config = dict(
    d_mlp=512,
    activation='swiglu',
    norm_place='pre',
    bias='none',
    init='normal',
    beta1=0.95,
    decay_fraction=0.426,
    decay_shape='linear',
)
Each number is 128 + 24 x the weight over its row's rms, rounded and kept within 0 to 255. Layers, rows and columns count from 0. Numbers have three digits each. The size before them is the row's rms in percent of the matrix's.

# v: layer 5 attention value, 384x384, rms 0.195, rows 334-369, columns 0-191
# o: layer 5 attention output (transposed), 384x384, rms 0.171, rows 334-369, columns 0-191
v334 093:155129114088151132124091141122148120116134133103138162140125151093128117154135122116155114133114119171121105138094123093085071134086106140116096119099122121096111152146093104094148134145099084125131156119163139165111107132099131105081143116176170128142141131122167146092117159180095130136135137102097110116143133121108144149124085100129105121188142165141129153117150080094108141104110099132166127124128119105130172172088138141097160143135145194093154149118110088100138111132133160176123111120122179112114098134160156132121136160138140131123140141093106121130071119086131123089
o334 091:143125107152111117135164108090109156142161137162125149131140102115165145125163136120112135119129089130144135136114149149116183137152125159025101132129148159169150143125123158104102106098140140110119096151098180141131123160109154104144163114149091099176137145101116117060116115132121119163130163129146135131129134187111162100116100150161111095133133121121135171145148156140095107119196092115127148134151117103141128127129090137110175127119098118141145110125133167080148118083124128119095145116091154082133112102117145157135139120105114118122124149187151119128105134160124160088
v335 096:167135152104144123124122116141120152116119161161157155119109137107127135102118101164143122093151141144124085153130123116177123197144135098114197162125133152077098128144146117159100151175108103109185141131116133164085115131090102106110147178123104145160146118124154089167116113121074094111105119140074164148115121166135123142133137108092114136133128120099103118129152096148148132081154141129106119112112133125118090092181121145141134089166127139150132153161133141115128149120115135122135116104136107165120170133125100137154141081120137139129092108097133164164126126120167125118
o335 095:077106162115149150139111125080127127134126120111122139149134153129122153167130129137100140132131152090124102080139140131145119137146134134097093152116103086114120117117113139143161070132128146138087158078139131142073105097133163131136095133142138129138143154089116147147144155143120151113154125117149137148153104147090122138119130143162069098121118137168133141133144127162154138074105124139118101128134096114110142139134145102106132109117131134177086116121112157156094141115109121131110151088156155100114125137106127108077093105122128160137117112144133119148128154116153085134
v336 091:121092086108139143140187139111137074106085177107123126119119139148116118150108132132168119162155121119136174156147082138126146079082093129123165103151110153118139160166140084109109101147161153108111102127103151146123104159095162149147114160143140106134145133182138139134128135136198112150137141129087144155089144115133165127095089160127104114141136093152138105172125148109131137132122128126109152108128140121104107148116154141139129158137121110129098126137105144152117146142124113130129157134168145156115093139137105120123104100098148137144118093130083162129144139158094122139
o336 092:110124127102183123123120084134138141160115174101137133102118122137108166120118113147091102127103062122152088169085147121112118151109106125153102087147134124111137126122131097130084124180138116111119097097114163147151100092158126120125146120192132126118097114127094115151119098129155062136121088126123156148122134142121108111112122147135150120132118113095141082074133131150108110143133146174160087128155104125137126124132148156122110126120146137125111114156084135088148133157165123089149110106092122154141105075082130141171113137158158127158131150153158101138124126098145136125
v337 096:115157128098142123170114109083073126109144136157100188148136162126156115111116128126104174114117115072141142036135128113151125152127089137159099129136106103091120107115134108145071091123131146119100147168108164146128118122114081103113132153141126102077108096125107136117077192140121115109127100127112167105151130119092130109138141146128168119085101164113151150110101081114129122107155118128117116145154133102134119105123114147075114109141113146104120136123117098127089106163119131098095122125118137125133150079130149113173115140172128105135146127127152126151142157147109125104
o337 095:151094167149127121099126135172107124166150167174136137151121121135124115154120153078147107152149150173127130088104126127129109117155156136156117135093119161122138118126116182121178112141085116174152085100114138122123082153155137129113114118122135132129092109136141180126149093173157111134115084128102135106131135112146076118131079121112105104134124144153157141115116162117155153151078140160130156096113137112148156152109159150125141095099124133135126128132102157078143110121138098173083111104147110127117097115116151164089136112146095172113135135148150140125127089086107145177
v338 093:152168110104127120128110130131118152104126143143117138159177110153121168099131142107135119139136124123169087124089114144094104099185138115106086171097119160122161094125127159103089122153176095124144155133097122095106152148115076126126101142133073096079142116092137122124119126129101129131185136138132182151124121085166144102095098147129115126149160071169151122171143119099079150150176144135146119120097147130113147110159169138098139148140120145107146112092175133087128097166170178103137147102109130126095106139113134124166135101140145124150089122114129098150105127118152166160
o338 090:116143144132076135128154170110131152152107102106118130103125126131122120118135153121122154147182131142101174139143118163133135143101129094113127116135159127086110169084098117133130143121137150124156155095113103088164080105093171143113121108094185103164106142098105134109169091130096129126103121137091142042135129119142124170123119112152084118137155157107109122109145103141127119092112096121112189165130123086123119138126104116137130138077120127111110162155147139118136125127110077137181142117146120130147116083106117144162081099113132110128134147156137105087129161122136127164
v339 086:119125092146114150096078144123153142128125134091132125104114089108144124107101115160112140124154118167098131140132115125116107164133098161087128111151134092133112124158115120157149146125154126143163121151128191125160113120145134134135146129080128142168180113135085119187140149147123108147133139114138121150124135148103123117163085107156082166115117110116142143134146149135163154099125136148139127153159118170147137091119145118134131127104136127126113093104128113103119119106153120164101195169100130113178131133182148117118107170148134184159124104111096106120134110134194121113
o339 090:113155136130133101099109089116129126147092155152140113135156164146147096136148130112151142090121096097130130156119133116105112146183120184174166136136152101131183121127173118107149182134116125112091157124109154135129117148129143137091143142148114096137125144124172092151124113129152172146129169117102148178090105107134125158158103132086130079103146098121110125124119094138120103127147125093135094117095147141148140123151095120147129116137164160124129129123120090124100133138115099093151152123124125141073123142110105100084172112150134120076154147130100106129102165156118097129
v340 089:150122097140105119153142158097074101100108171142146160130165127138145126137142169146091099151132109147135115130113132130124167130143101144108115092134159162129135150158105125132168117131132122147120158110097162174157110122163126126148078111144083179116180145120127155128108172099108139087103120156092131101140144140152159096086095103158137140109116131129104127166126098123142100136116121151109111150127153162151158103156092150124126106105113156145121126122090135155106124117088114131141115190122142105113163137089126163125113161117133171113109087162119094149082132114121090167
o340 087:126135125122128141099122131107139078140151132089091136145049150178122170166153166114135157115168136123118138138124138104114142168192133187115141131141096133119179132082126116145127135083155117145165076080118117109131115152125137144119136105176115138108124075136116120156081074175142149156160134144123140104121159142135083143152130154114088139093138162125087125092165159127117119172112101141113113121120135116161128134134128170151105132115136138119132163140131111095163155161130112100153128172144098103094105138171133125074122066123151105148155156129100154111105102108128140113
v341 090:135133152144109107155168145091155090121115112125133091108109140152109097104131125092132138134133134094117105094136138100123149141150147141113128111182145151115107088113124117145133133130128155150101126145110153192075100151152128169121125160128152100123137111118153102131148121115080138129141114119105125093139122137126126157128148070082121130155117139079135076081123119123179123156093104127121182172136110107161092142134076144105121142134112118113113122095093082137060099155111069133154131172082138129100151137140119095135145168171106144127122154123176108116125126107137168140
o341 088:103143101097080159139121131136145082145167135137150175149169136138135156114153115156122143155127156090133071151150121175140102138121162126127142113124142080189109136165132167100153046197125110152114121128128128117140137163159105117120144104147135134136137137153089141134135154089113154094155140090147117150161096116108136098094133097103116108150100110148151135158155170156134165132119159134139083148127106129092145095095154124148147156112181146141154136145120130120130158137126140136093086161132112139131116139144137073116149099107098089127135102170109127126084141145112100153
v342 094:191106115152142120108147171162132104162085120136115146124151096101128118177132106148130105105132142112108106122143085079108112159115130103157142146116124156101101187153128118112128176095153094109143105111112148139126148106157132134072127099130124141128153102108139150125171104123136138151162133128096114160111103110115078142155133105127134101103108101147138093126079148146180118113123099129136093145146171129141127103156160131151152087115134172126153125120127114127132132114133150115151131132131113096095098137143126174143096144127134154132100136129126108137126116103144126104
o342 093:090080148140094150119133096131135118140103138117154131146126116182103097095143111162159120123177107149109095176147150132129138102166144167110078132140107110138170124106125163153152123148146151162147141095140157159129122094130143134118138159120123117132130148140179102108119142128118175147129158112142165136125095164110112151124130086123090133126169119131109116130109156130135159176144115133150114124132106108107103116109073105082118149103141135145134163154121160129146146121124115095141125140167115172140138162152106090117105119111157137134120154118149127160153139164116133136
v343 084:138121145155145128160156141155091097104149106088116093164093123151140130143133103158136120118112117123115142182143143166093167146098120118095148146141168114117143108122149148122165154096143125113139132162141129128109166118130139118067134110140113156124111116151162141153145127112120117120076128146142111150150150150126108135137171138116113130148103095146092124127131125158124101131075085125122122165155126066109108114127188126133143125112156148150127155145116153146107105133136160132109156115143127156130149133114156143136130119130128143135133072151152100145162122088173120135
o343 085:110148132137161131144135150129150139148138138144126143145107095158098168132150132115168132137114133102145162104087143118127143158094117127155152074158152088146121150127120101133134169090074143111136150131118178131093085150131127123133136128141125091143119106144172164085113138108122131157171149131092147195128159147122125107116073119166108172133118114147143143159087118114157122124115112110136109131104074146123135130097136123138093102132102173117113127106133108168137105130145111141147128090126110086170107147108076096094155137107116126199107143144079141126118173158158140106
v344 094:158105149165092118118120105156135125132133135154069158129114124141133169181158142112120109130133165106098131142153156156099145136145131120132122116116197162167126118135136151097109132131131150132126060134099123119122187125156128125156132083107151050171168104103107135136120153138159121131099142159123151171108115088134164078097118118112110097121135150107138127111147150138145147099107125113132151117137094136153148145130125131122088095146117137118153146150138132137106181143189130101141124125089119139154143152168100135134122069133126102130127114160170106151175114099115115188
o344 093:142133135153146125115112117125168091134130110125117084091144138091097149075147143137141124104138097127130152129141115148128125126119132092130135088116126126115143133098175123156136115090108143121116158138122124162139135090114077155126108088138111125104117165146137124113088192130090109155145133130107178093147141150103083107112156144090064140117120111122122127111124134137101133118112153173108092149125145141148073101125129146136109179094158120144159126121162101166132109092130118135073127068143175106139111099117102192131160157129122151131159127107156188059104142136138072049
v345 092:125110110165129109171092135102123137150135153145146177112115143109138118151143102103141117126132129100137168144144141141164120134161102152126164135150078122159077149088140164148100090126134108137144130158120109189102142108132156107125167145136142126143112118152099123096130176094123158169156164099141120085172115143162089098156142125143109155128120109157112077163124101107102162147127128140124148123144134152104133139141109155092139139108116094129097139155155111089162094094138102106124158117185125132134144136161135119123133127134129140111130118148114156106125112108174120119
o345 092:149177118126099131176146097150135110171146138101154139132165135105106120100147136138138078104174177123108134086083097135115118146115139130132109112130172176142148088153070143102122171149158152121119153119176106079133094146115169149121133137090151141139105123150125136099127111132133116122110135138110159130118116121125154123111144051124158135151170116126118104109146102124110113094152143140125112130152143152116098137098148154095130105117119133125107151121148129130102131147097142131097118147126133127110158144133134111164145140143114107107121105105090094161158101119143115139
v346 090:146072137096136115125124126119112138120147115129121097147108094094106150095139140140078117121156110141159157165152079133115112148062113148129127141126137143145078109118131139141123136091111155115145160088073147161088141123172139166113146128134101106123122099137100166088141108134130116138130119078139109128117142133129136129088143162159103124130166131181158096150143059161119138138121137153138125164131154129093125148127155130174136143105171121168174141110149095112093161135145129097134126109086130167138073086122138181139142123156127109114124121161149112134109142114112143170
o346 092:104108131121132169109145193120127099145127111128121105099175076063121137108158091072144129111114132145130184127117123128122121130151143122146177077132126096151131129151171085120155132095114145116141130139099135114151113104124107117142167155100125119101138166129129113103130137151112115105115112132097147121096101112128154151089123133111145146107125108145112126131101105140112094141144132153080120109121148133105089136084122105150104112126087099116144129095121118145192169175095158151125125126152115098185091074114107118145103158136110104124103163082096119138111122141146165151
v347 092:122144121128129155114084157116146134121137115146082107125164144132130146108089126166130162134098076149123097102120112126124096102133134151156166157125137068143117159106181170183115126106144144140110136162119114138163118147143162129101117128123146120110142132110118126112159114155086135160134108144095081091153121156173166135136155163143140118139143113122152137124162120130103115091094124113143121118137117164165118129125124127122151122136101102107154117095148112111141113157102123158136107126182125116142121092172118092186101172159140095111129119112127128168127131118141097122
o347 091:106139147159100143119161128157127116109150135128176124133089104136136121145092103095097093102181177191142149156099181148183121172085120067170132117096118126146108116107163118132181129130100120159114154120163109101101148125085070150121131129145149130139109086134150122122106145075135105091128129129166137133137108134133125116112109133127150095170133117107140108117186143152110128105141111165066141086140105137156138150165144118113153139135145117120078132136135149076132137068111142109107146137109089128119119155094129215140126141094118122109115134098136177120157149132122103131
v348 090:139147118151137175081126124137168128105121140155166150138069145125128154098166132133099096143118107103127116133129128112101113140159131147151140155148117115100138125173114109112128118131173143146105098107133137166135141141131098100106137163105105135148125167098142122128122134158154170166127095100138174109113086149090146125119118157107118111118127076084106128142133078124153116139140109159130130177085121149094142169128134127152149136148090135159132118103075178153135144133110151092098141132130136146188152156097119112073115124113128092154133154088093137113116157127115152142
o348 090:077140111085131105132123156139121149133086086129171086120108143102176126149145144127106107123154138138190114156119099130179153144122128146104162176168146133163131144148150097092124169111155135113120099097117146117085089112131124105115127139110126103125142133142151100142125090134135100160095068156077134028130159185140115080111144144138126147082110153128127134120108077086104117135110121138149123142147106136109104127142123128168107121167124132149091115111154097126184146114107118141139090132140144120143144162082129156140118132134096140131134134137166141184091129145112133156
v349 093:094104156147079160104118132134120196119083096132128161095112155150129187120147118122140129139148089093152124158164136069165168121173125146156206127136147108123154168122102157106136142136125109131146157073142110150103143111106143143119160141121143140153152152139139151142125066135112099170141115111136138144116144146091161111093135107127108110099104115152073098131111115134124171129121147065083118157128134169120130130140170152146121130121132143118136144138138115140079123121135146133113161125135121148147112143081162111186102153129127129150150144130070112120139139142119150159
o349 093:106110136121105115127148122166159145131144122105132113142139086133129177120131159110083131110103159168112116151123116118152117161162117122144160148128183118135163135165145114104158071191090137107108151139129169101141102136147135151152075154147109133137151143137139183184147103114118114135095153169121086106130092114111099102154126117121138147119164158166119134155100150137130133111134124173163109154114187128141134187109125170128105114145128187107142114135136127147125094136115108096109135104146134096171136153104098123106118139144137125138145102137150127117108114155150116127
v350 090:154141136079109117123122162134129135108156128136105168128093110125133150127135137146123154141122186113121151138066129150112132142132166110094087149127132121158144157128140118130121140126128139087109160086039113140106125129129110127075122094095113112096137138106114106129140147167169099130107113123125149112134136132115169129139137142139162161145121154145155147111155143147093155132115139138175112126104155106113121132146098138115119147124149115092111101088125148176119134112107163077144179138142111109168152102156114094130144139076150137135122153137147145096112153123142104106
o350 089:157140129173125127122171112114151116150099103139143156124125112094111148147110161107192120131119146147117128163147160127123126101103142120107169138178097106123120122132140135143164107121124157143125126171105121095137143142137095134140094100132145138119117122141145147088125144077090141105141130112127141183117111122150093151134148162166101115161160122163143140140083140116147166110143076162102119120109168096118145138097147134157131118092146148111123121158113083088108165118158112145158140142110168183105123147094136171118136107123104154116135188138168107175134180085125143145
v351 087:148089078131168154071122099092135060117104143118107080152112122160147141119110153120152115112140162140115114084130129153137154114151137098091109147107093153129107168118146127141162139120101142080110126120125109162146112110107117172121106122109114131136139144100137132112095144171122087119119143117138094127135120107130130129158109094176130121140093147087162132131119123124093128090137095069146130131086148180125144174107110139070095150112080139171106138123147102155096119145116122130160155131130112138117129151128121073114090113134158099079147141135119127115139140124123091103
o351 090:142140133131148160097115127135149129101109145098113164122139129152150151153117144117147083115136146141092140160137115163088130167136085142105096129145086137174092133133151139100171142115162137152105132132123130130126148135125126084092151181141121156134140109161151130167146146127144106171188139161131163211122114160126122154129136151124139114130094115096115126159133107119123159133108102106112124089139124131175165165124172153136130155138132125167138129170154119117135086130169149154123152134142122162088147119144092150165110112152149147126124130090159132126123134108137164171
v352 092:172152127186151130149121163131094141145110104129112118146110101135125138093111168168151106122152125061124131154096155063149106174125128185126155116123197135125119125135072146114116111131132124153083102153097107137105104102126107120139143160130138189103130120105138098110136157105126137139107184160095147101133131118157136113127145111125142137135139152100121118147116145101163104127173150116138125117119159169102120162089165148090113124088142108106139127116153113126142128150156173157135117115153121119131140135168152107074161134081113089119156088137101161094149111117105129149
o352 095:121137087105139130139169128110117084160122104144149111138149101090071171154131115111118150106120144128104143164115110150077115147141083091114111133110100144185136145132131127160126088126124144128129142172139154131103112101136137174142147107106155108128118143149120123152110108152129108132123129117143119097093153099120099088111123133142129105148140125143120193159138172136129101133109110150133180174176154146174098115138120152143080112139187107123116142126139147102129103108136136095129103110137148145125132138127161123104088117110160130157135164141174070156107137155133121145
v353 088:124133176137140159158186130081150134104126168176124110184124140099134164119139146150090126108167129127125111144158101154168160130101139160119127120129152129180148110114165113068139135120094088143165112104112067166107115127162109141152133147119113097126130156146105134108147107160166101100119154149132097144120145143140146090103126159122123137126115130153086134091153116102144113108148156139139106143123163149092141133119112144098107171122153145084155122136137124142118149141107145126128067140114134116154120060140148082072135150128139108147126106117104101134128130098141125121
o353 089:126103136095118198104140142140091132143113096157086173125078097133106146114123105066150122119122091125089102120143135143096106123176130093121120142109119167135120098158140106161120118147133162101130138152151124090073117167127108103115173129104112113097089105161097122091082142099121118130155113119120093083120127139099088144096130107109119083141151150106098122161077115143054118135106151133106131146122106132119150089122107093155145099104147138140113124079132115121165066168134125125100133141148146145126148102166135153145135099128165132111137130109122110114149145102124143109
v354 092:134094094103116155133142121134138105140147123130104163102102136151132156150121122145142135141134150113160150151128116104166125144143100107143107097130110135118134094137171142148129110141101125144092155135124115109095155139124105114124137088111125130121103138149102151118141131119085144128101090128099127104143113147106110119149142101141154155177124096119155120177140153130173087158142150127174119168134146152110120149104121104131156126115135132152131079089145113096113128141168144103083115162106088138113138142106153142144133115167155124123145122135119112100106116121125091182
o354 094:160141135146129130140123153117100094131116143142142103136109120104140137132125139129133146133105182137083122136065132110128156097119121126155103129177141094110144115093145120134174123107137112164116174106141068098133123112119152120128094155149106109090141121163167119125132174123153116092130150110138140078126094142117132135154093106136099126185160088092139147112095154143110174128094169190133122166143132110110109123146126145161122134151153106114174175143144118123122091154137145105161167128103137127087143112136154107133121140115151128094171177121158105134095142149133135100
v355 089:129132109099114097137125133143113118155148140162157115116165114159110118125131116131150098127138092129168180114146116134108141117154154106150084122077157201130145167131134136082101154125120136118117100139155094107128124107139118154158126155134126150133137133121113080146083103159074129148092128154082099129126156132113104139175158127120111164144153141152148112138141146166089136125109126152148159172114097125121098113152188136149113149113125136129109194114113143144104102121160117145095109107114129164155171128137133119089091142115128151122122132091168154168156111160090140106
o355 090:133139108142133130160143103148127162158091152127119135161048202094143084154144101134119160159099138113100148129125057155119116148111095065151128119136115136166110120137128108123149109118123115133134114129154177148110138155143150133134104076142146161159126144104141137148169132113113133105164083099138087115153170118098098126157128103130125131118119099114153111092112108134177132118123146114121153123147156135119181123162140159158104090143144118149149135120172083141123146081106153145114118153110108180104089131186100111141104139107110101143091137139132109121153111130124161130
v356 090:140116185135124114120100119119119132128122131077112087124144143166129175167137133145107122140146117100100126100140132141140146093152101120146095132100120067148119128119114129132110148149119143115140094154155125129131096120157105124113124116115140154160135113112109112115136115110136147094091131136111154131101163148097142120136133132134105085110169146160105115109133078157141122173127122129121119145139140140116100082092142149161160128110147110092118195110116095105141104122120157121124158179159103158127146125095136097137158122073132124169098094133124111170099149082151130142
o356 087:128148132140124124096164186077099101152089149134089161159116119130083093137112160102099160147148133142122119153121094131109165156121187163118155122121122168149164122140122143165083109101160139121161086097133138094116143137144117131127130096139123123127131159142129170138122089105124106167168113156116127117141132110161135081115140103130139144124105126122132122153123118150127140135173126128145123043118137110129159112126143123116110161083137156144131165145154136158134100123154143099145126107160173105130174133091134131091116147148126138161103105136125105110110120114140163138
v357 098:109134102127111129100145108131114137151142099128155175145126101157135124100092157112079136112107170155103136135102122110097109142122157122141153103121171139126119102101141095173146106089135135178095128090110085147139117167160131115126129090085162121136125120099103132107132130102098121130150134116122132117101166134139149152166083137117153152118133115134127125144081136133096123074127143131127099129138183155084111100111094176134176132140139140112171107125142140114116126082126135138111123148142104155149142137120122145138113127142154134120154133105152139132096150157144100116
o357 097:147128115097131155135106145142102096125166110143177135131124128117124148134129144131111093153100146147127080152150112149133123093114137138129139125138121127104141115119127161154125109103123117121178115116127128116131123138139119125132127134119127121144078113110147128110172117142149142168108114141107125177127088140114089103135080154160108063125168159125135095169103119142123132110146115122138126128159115092141083186123109132123161130154126146141123133120125144142092150140087155134131111136139116128153116176109096086104133151161133179080140175121148095093172125083114131200
v358 097:102099137128124084120137152107146094113109104150132145102143111122107136113125127136125118131106109101085134161152104101144141112140109138130125105138148103063098095111153076096088121144111120088144148103135102116125128100146060093134122162139111136071160123157149030146118083114137097156080120123103162104150101131136159120102149088136109099119124158095143128096143153145147104136146140172139084134139163096160116134147120113149130118179147067144137141140118174141127099093092098197132175119137132103131091136158130105161074071166105147089142097140144095120145182128146099099
o358 097:092120110087120176141144095156090157072111161180139158166087093143127112132097075136166139196135135141154110175158152121178152161103110116154155116140151120107120089135134152144159096110105145159137124124122145103129102125096112124186141141147138149128104137124137140138191145157122140111164147094145131163152158162165134161136164163106134107127124091125135120122132147113154160107105160107135108149109151168133110136118136106117088109174129136155062148138127110140182120120120125118140114125117121143117099084165121141113103145134165108128138114128131124129137125141140108123
v359 082:126163130126145147079163123128122156152121130097120083132118145102145130114100133153125134103120147101129112161104119120105140136186132139125117111133174147094119124127160110118112120113121176151111155131151071101127123115109153095145135151104144131106120106117154123122093134166166132086124167113112139126114130101101095087094135091102101142125152136102139138088122112106147140158104119133116158144121107109154151102138151161095167118176106072127180143182058127139143151146149110107107127130143174132081112096098099116168146111173123101110143152123135126110160141084094164132
o359 087:125096144148109161172150162109116100135149088118146133133097168150147132131131090131127149123114098083131146103131146150142131114116114129141124146114093123126122138104123145126124123125136130136164096184178132115182141141137096132167127120141111129153120135125159074152128085102181123152143094107103131000132140131157142117152097167113117123164118116128107175157096091127138140116168123124142135133070075130150147138082100110176139140110121126129145121099120118118154112140073160121106194163171127135133153111141156114133121145135097184052104143161127152106124155135164091143
v360 095:109137145131105138116085148106124138126130056185135145113083103153120130145130162113147113100147167127168136081125107110134139111127119172132129105126121132141193097131116150125146147124117167139112149114133103137128141105146111140117140140140149129158122128121129139145143114155145090151094101127127134123131126071134152077109138150118136143146145144105112122117089145144151135174134080106119164154181135166123133138166188115109136129144082140106093115135085180170132131126154114179111135142155099110121137141155167125143136072116130080147082124126147119087117102175103139171
o360 097:149125117143128136111131094141077131134079116129136127089165126121135098151140156201107137168081148106124131147111170129106104129154154131112073163144116129156135164110172118149126142114133142102133138169141163124149141084144153153138124143121092134137155119144122138133145148147077121146129164138120108073131141108131153064121134101085072131108110126126106127124129114087166152151136116116105127091159148130109124151133094157083138126073180157112126090103143143135123110111093139141157150108115138151128129146123139166146139110147113118139104162134124129121097103137135155178
v361 092:128123136146172142134115126099140124080144141121089126138167101103154165133105080124141136103139152170133128133088099113093150107102102128112099106126125130084138134172132112153100073080135143157158115101125129135132109111105123129098127109119162123118124151161132111156102133093090105112181140094169133178103111103075141140097122101151125104135089126127094122116144143135126144129081153123087113150168161145183128134103139100129067142095122102143112106148148129129113131125137081145113130129104155107180133130116100138122092121085134138136106147127174159115123118103160124154
o361 089:086106153146166148108105182105138123100140128119148131042087105108175135114112141126145090139164110151135115149121153119167194097184115157141145139129130116106109106088084140132144086126104133108109130126136150131127108129124130102119107130172116107108077125108116149186093115127110103120116098097112110170175143172126126120136136181082095141126158121077115128138136095122090132109155138132095123110074127129153146127166099140151128127147168132166101140116137122125134133144135103134130099132146119138136118130145140131140123130102130103113165082147082145134174101167110164092
v362 087:115108171167135168127142111095149138170128143134127128141126137090122120082141127112176135153139134145142137121114129183125101138106173166133091105087110087119118094118093146125118135106074107124106157153154109132143155155167122094116160131152106138111136101125087133154134091126124097128120120112101128117152090125089150090130103106123125160120144053123163107129109159134107170098122106092098112130075108173149103111095135100077128133137156133113125152147141115137135099161166166152159101116132147147105150144127112144117119116136163121165126098131164134136124124109142158131
o362 090:116108071143125121128108135123127121137093126111131096130162119092106185115128171143154152088143118122108158143110146148145152043125102148104117152120141107112124132147148159146155162129137104070120078102133151128105089140104127094127160126132156143123155115116129127100097080141146178059056123112134129137125132127059151138061160137121197121167154119124105141139145134105130118138118131130115113107106148120131119130151108112142135142139122113107147121135169093133108109153120105095080115089159088173112084108108118121097132116129142147135139157164127140128146114125136118110
v363 091:145154125138148098161101122139115113163111114105109086158160088102136162130143125155107157100141125140096116100117132121130124128135103143096164096143155140124129186128119148126151142106120131147166114110135107133067129119079124134138145079110112140160140180115129192117184143111132138119129168106175102158117066134104134116093093136113124144096109056128104151167105130135170147114145134161158112180125131127103153115127119127126152130078151098124174150137144117132125170085159148148093134123139107163126141155125135139094108096091123148146085140157120113167096142172102100107
o363 090:100123119145123097092127186096121186144081114107101111170129120127155104085160126169138106107133107125119140126130130148105112149125106132128114136111083115090149138104107136128114196158124149154114094117079157142143132098161126111143108140108119137149142098105122112067138131089125135090119130140142144172180157147111133131137156113139124131126157147158141168131126140163090114149124097160117120120146087186137124145120113147120087149108119102123118160137125153147135135107119107158134112144139147084126120165112085134127137168108172106136126105135111097146155136082120107136
v364 087:116119065107123182144108099160153164125119141120120096073108120154105094109144122169130137123154151173144140140111130144140134090100107117130142141172189122091119115094104117159157111142113127132155152092114132137098119124160173147096146135115133164111110088132146116156093125134166172149115157110174101095167136167116135155147158169171108112133121122118143150099111134118137134143109137139133143129100113085162131136090084169151114157134142094133116133111173125178172155102148141079129112163110123123107107137107106107148138152094139083119194138150105162172146089090127141137
o364 090:142154123133139137217148113150119145082132153109114128113125127129134074116152109134150187078094152067128149127145076130138135125084108150148102130125163149119104129141116091146117120147112115117163120117182174118141118113126133130066143113134100093140133130124128133158063163092131124132136118191133126163120092162136139166155146135136126136140144130174140116148128152120090117174123120115112112104121144132077115134133086119138135079129140148184130114169131170158123152142126120167090120131133113129141169091120148124112117101158133134113150105087149157145163116121127142117
v365 093:111132120123099119092141155137194105113142153132118120121130087119118156131110126122150150067127112102103184149121141133124135113153096143136158117148146134146149117100122178086129113107125157145150122115115180115135123087163087118106108132118138106129084112113165129100099100119145137140100113165150090162092140043160120121169128123133143122121124121137134138135129167101118129153181086146149060129108125130090129085153139114117102165125110128125126069159185127153144095143126140149129114151168138104117134126094130140136102121118161118146130083100170063153111141142148116137
o365 090:147133165129175143179159127086106116121153093141127134143159099152102144151109131149140135107126131131106148133150156141113138143074130104109136100171123124083132123100081132158127142161150147114139149137153147147146106163129099158114148128137080130120119150108148166189139147066136094094169161125087138142125111121114163137156133086174126132116140136066128135145136145128135131107119145123143138141156148110097116112119157112150102126088106118115088140094120147117143145168132082116139118123154106144137143163171108133093128166145140129104114145127112100123104113125103183170
v366 093:139064130137189130102145110114142137099119151170126153113114110139127161130124117136200112113193134160147096172120120123160140156191136106117117124144110138092154105114144120157150136098122150105143103110109095160150161137084099116124098087138106137126123154124120133156101127143137065105150131131116157112139156132161153068116143095124108127133121152108109119142174138110128164119137105112120066130125129111122164099132081170100109106124131061097140154157170107149155164137142146112103107172102133157119118093114134137119097126111085120127143138131148124114075136198147172107
o366 093:078135143112118155135121077099120132102130114090136131122135088140142136166126107141104124142116093123151146165136133105094182128153117108122116114077092094106115123082132147093141111153108134143138093151134102099142144136137179103114104091101121105099114111145132145150107121099125100058150118147148113109100109151103106128170132086077123155171139150113122125113115108118143138133130126165142103140074142140110154155109156151119092144140131115199107106123144144152121100092137124126183136105109151118118167123144120123168168124128171109076108165137140084145117108125088134156
v367 090:187166123123136118138099134154092140164108135166113128147113168095131142129109140114117153126140135120117159131143118144154095131106123129132124159112104083148106103061122130096112174133119135156101094122111168143115121131078180123129149122109132111112144089153152130142067104165155101131159123126100113118143092082128103135149169151094126125126170133139116124163125156086104127100115171129121142134121158178127125132143110106121123148153178121147103157139124165103081127149103159133072100153130142117117106099176099147130112134119187121133102137117118142088163160161110114170
o367 089:150119152172109133143110097117082127104118089161185150130093101166145126093116143159089133153127120102164120100147158137111108118124143145095155136120142146123165152163138116120133148124167106101140138127124118131121153123121137091116144140102131131114092166158128145138121122140121143071158119121164177051149145126119138116156101155108190147135149125179096104114098137137119122136136122116125169135148118122109105150094113142108137124128150111088127111123106085129115107062114124098104060090134129118105100123112092152163116122129123121151120174123116134114139146159118159129
v368 091:115117142105154101152127156089140156131140092128127142079137113139079110171109110145099146086108094120111153083147123143090134137112123168160128115129137082142135150147129093172138145113130117123102152142114139157116121129136133172096070169134134181149126076093131135139101091125092113109140149129152137094137097101139140194128151134116083135108083138145091125156088117145157120114138125123131151111171117147135137176105105118083105090129129124111128127162114113118183141098135138125134088113166135178123114163134173073146150137123165155132134112124149129128126119149129122113
o368 090:118124092098091117145107118114121156099097136095121154157134107129109105105109109119105129151151137128123114125119133131100122152135114117145128100124161169093110107153145140124089106149112128112115067136094150203117111149093096148110126154154133158119144143122132113148178116117174110122140165096135116180146149108129099139123103133130132134096112086142133129151116101130146148132101110113117164170162135111136174120122116120131161125120158158086075163144137140124147163171117132121160137163124099166105127140112101150118149118094142132136104099125109126115139117136126120097
v369 089:132123097180132121099159102134117139093119098113114111142111164184182116129123120160126174132135065135156134107118138129110144107115122119104128112124119136115116187115113135115106116077137133135094123129140110146113097136112132161128105106142137132131124133157097192151142100120158154123125143130129109129104145126171138116103118111111124174093135163146109134155119111171159082109144091080142102154104101135114130129123112128132113166097151164110116125130176141128174145137110140156109166169120102156146131080139170082136151098124167129099125141129142120096098160111121157155
o369 088:125134171082120099129144120150130087162099102124111141139122130136142149148135155128142145085117149119157168136152151120127120185126121136131080133146115116139118184114103159124138124141147099167140086097140128182162162096143117130136131101124086101097143174132135123093100100132168119124146135128146126099108144130073080152148119160121075133086111129092123149145116125124113128116150136147125123106127104130135099117176115127163158123139100182099120185164114131143121094137145133119136115136102156101151088130160148138163126151124126124129130089149069147128132099118170184118